From a checkpoint of a small transformer trained on Wikipedia: 15 layers, width 128.
Each number is 500 + 25 x the weight over its row's rms, rounded and kept within 0 to 999. Layers, rows and columns count from 0. Numbers have three digits each. The size before them is the row's rms in percent of the matrix's.

# layer 5 MLP up, 640x128, rms 0.264, rows 494-501, columns 0-127
107:506550533478478460538484494527517474466492493469478501495503520490489527496553473499430528469524474521495514479450503552515503442481519527497535512503453498482498513493496520465453538478492506475503519485517499536465493498480511518494546490553516524485489527499473542480488472535512517505497513459512511519458490514454473472498523531535477493506497529497519505507514458521493519522486
107:502487473494514506469499515504496496488497474505482513486470504489443517534536508461512492481477490506471510535508492479550517514493509485531484489443500493558492465523507508483525535549494529497485456468479534492487478472517526472518510499501512481532489509507494539492491535513502495523494487531484498556433514524559551545526523452522543476560480505502505500500462524498485488512504
101:506476463469506517508505551491431516505486451527475502471468568508498467475517503491489505504461469519512528480534466498511460502493500511523511524505464487509498501495516512494486531512483503513476486495541487509468509517466482527496491444505547489509489491472506483507481421552478481491537490499456524528511481499521502507467496506528505543526493498499490513532510508529436467514534
098:468480480495500463523516514444506529509534451471514523529524474488536578471475510509508467492513515504548527498457516504480490473457483484500501491455531481494483529523544501470491511492470479505480534483508472458467493544513470545532475531520502494481544477503459501455503508497495502543485508490504495464514521489515475481509496459532467485472496521488500531537501505509510493538503
102:498492509489505525496504499454541518475486490508486547501475534514487518475484419495515518544494513466524489534536541493487448544496447481524506462531517478568503499524497507506473476532520475483516481494513470472486481520506480487510481515488487507452473487466509489556479518508472500507464542477456525484469500501535455487469527495469499518521503505510499484535513511514483515504524
099:450520491503503495479519490492489470492500498522510455512494480538477525508519504520496496531473489460556487475493514503522492463532511532484503492524514479515510489530578529544466493479490490494511480469464509518503513536513484548488505491521480506474495465532537471485506427471508514493479519487553513465443490489505511517512461520514481536510477471528459513441492480466500501503486
086:517513473492478498483523455512518478543480487529481500529514508492510512548495528505488543459499484511503507492488516495486475518518530520503519513519483508512481482509491490473529502451512515535474494514479515499489469568501506500523445514541503501448507543497491454456496484496497509500464526493474508481484481443497480488481511513485573498552517544509528507530519490452517443539529
098:507506568502551472504467468491506509476509508502499520507493492504482502449518462463480517533492521521519510519553505470515476521506498507536491480516485509523530518503472499472484489504514456517519438533520530485523470464492458492534491533488445495507471520529495517511554511477534478465475534507480518458465526485486500464486505521514482542551488510506517477498524467523462482493524
# layer 5 MLP down (transposed), 640x128, rms 0.245, rows 494-500, columns 0-127
107:484523491490482483552492521533448472480525521503490501524468461507456491485535496506496509513535482519461527531491481484477521490479513465468547514521516513480466486489447505473483486485504479532503479489515474504466464507489476460536525479496550505493528498501457495466512485480530539498520483482558480509443527431461498511486515529469519475533481504469526508501511485503487468499496
107:492486479510452517498486514473461454575458526459492518463474509491514540520484510504468485517490504485573507469511482489475487481469474477489473507451516478511521516485480491501510485453472462524508510504451508515514490494509518503464489470484474500486502474502523504507477508517505529466519480482509503518485508479477552549540522545473508469531518496470476481487513519520452530463515
101:492477483551498505474480502489499510509470487497471515502518568453500498516487501497514467477480472532459489497451512505515474520509510472504539504466463505518486501510531517500508473499486510506525454483496489492519452507500445517485505519474527496490513511449510447495490455472515505454464500496521476473492516515463553498467460517534508496489545526472563555479497491523469499519489
095:520507498498501519539493532447460486525556498481476493481525495486461496482509513478521532503523486498546497530491482543495465485492477562503511478528529501487488473541541566463508516513493474486459499534477453466491507489519500507500510503487508480524445449497479521510460517536519508518464526481521518526489514533456489485506514488508500537496499492488563497504514507488478478518457
102:533515492502490436498462502529475472504580489477482496490500505522443504536490471497518492473470522578509525475470531470490528447489535488509464503500512487516511512513516505474498520492486453501501504513502537488521482486511497499533498523508429517503481507480523469466527488474543532511489474500490487495527511466519541482499442474537505520471506504476517521518501525506503480504485
098:529510519493444537499500497512502473476509444458498516495521497521465489484515520514501480484548492504507450458473534479556507509525533484517556478441518473489501531480491511548524497450509500490568501546500473519502468504485466502505504518508511509530508526506475532465498521519509517478540472460520506534490528530486465515511507475491509459501485501485518485519526493496520454504509
087:470493455521497497455476442501516462472510493464508457497506526515477493500467531451509536524485489525524482508517531518477498549480532475488450435530497491464523500506530479463519531528486502542460508471527502516503493510484473516475453531515496488536484480482504528485477508481511487544481491512487554496493533483501523446504531481470521510492481540505485475516466490508502501519501
# layer 5 MLP gate, 640x128, rms 0.275, rows 495-501, columns 0-127
105:522501526461464515505497513522496496476497517548485520508514440549525489518488471479541498484530481490493504535474549516468473487544553505497454522510474479490485468493487493496526479474510517548531485534503506493478523525468518513516476531496526507466550537519512461495539485524507513549491507500499523522471520533475522489475526553490509467543495465483518513514491526504491516513547
106:505493502497456491527546498512466511493537466529482500490523474472489513508470537487497476482498493551477504492547501516499516462477476526494477524481466518503479498527556490478508484500535498456500499494473534499492515491532498507487504521465481514518478519510500491494501473505531464473534476554459456495513503550517457522488480491492529486475518445499461465469511503497479496411535
096:518460526507535551475468493462498517448498496458518495505520499533488446485534497490482521507486503466506488541536514498496504489528532503508499468529461529478501538533470466513498534455539497511490532536472482518528471503501535490451494460492489500470462526509553489499516475548530511468514470482486476506479511492494520526486506461498490521513529450513526472497520496494456500513467
102:554553511507464507534534524526517510486531513442506495457510499552483514492485497506527489482522529481506507521521513505541475495512477489524451517520515515478467568537518484511507486508530508484470470480494508481535508534458530499490482493518431524497540505500459452487519491463519512481494525532513464535484461498526524519462507489469541491519498490487526515514488471487494513504511
096:497524522520493540514463463497503489495469510473466494504511478491539529502520470450510519513494464534521451500491519473522474474481472478492537539532527508501478513492491513495490430471525488523533490478553487518467493474500462510493478466494455522526488509527515488536521512510505469479494547476484476520513465526480516491502489504523510526536442464486492438486502449482526478511506
097:539486488527509511489517524518477505500527485530495493498485476481444505471477476529536535505559486505486507527499520514461541516497505507501519486497501502523516475516510486493543517457501500449505450497498494479506523528496485542510526479482517481487502514494480493535496509497487566463451516527515460494549486527507475485496554486471472501465471476575487513540476535510512542478512
095:529459483524460490523494475496515508527496505534488529478475510489551520514518514516504523487475554564486486504487538483545524484496454470499536519520500474501526486507533482481469511491542451511469556483496512524493508515483495497460505479488511494440490506475492492481469529547504510492472492517499508474484453509518516502480481534510539480532500490491483449472454503448519531480479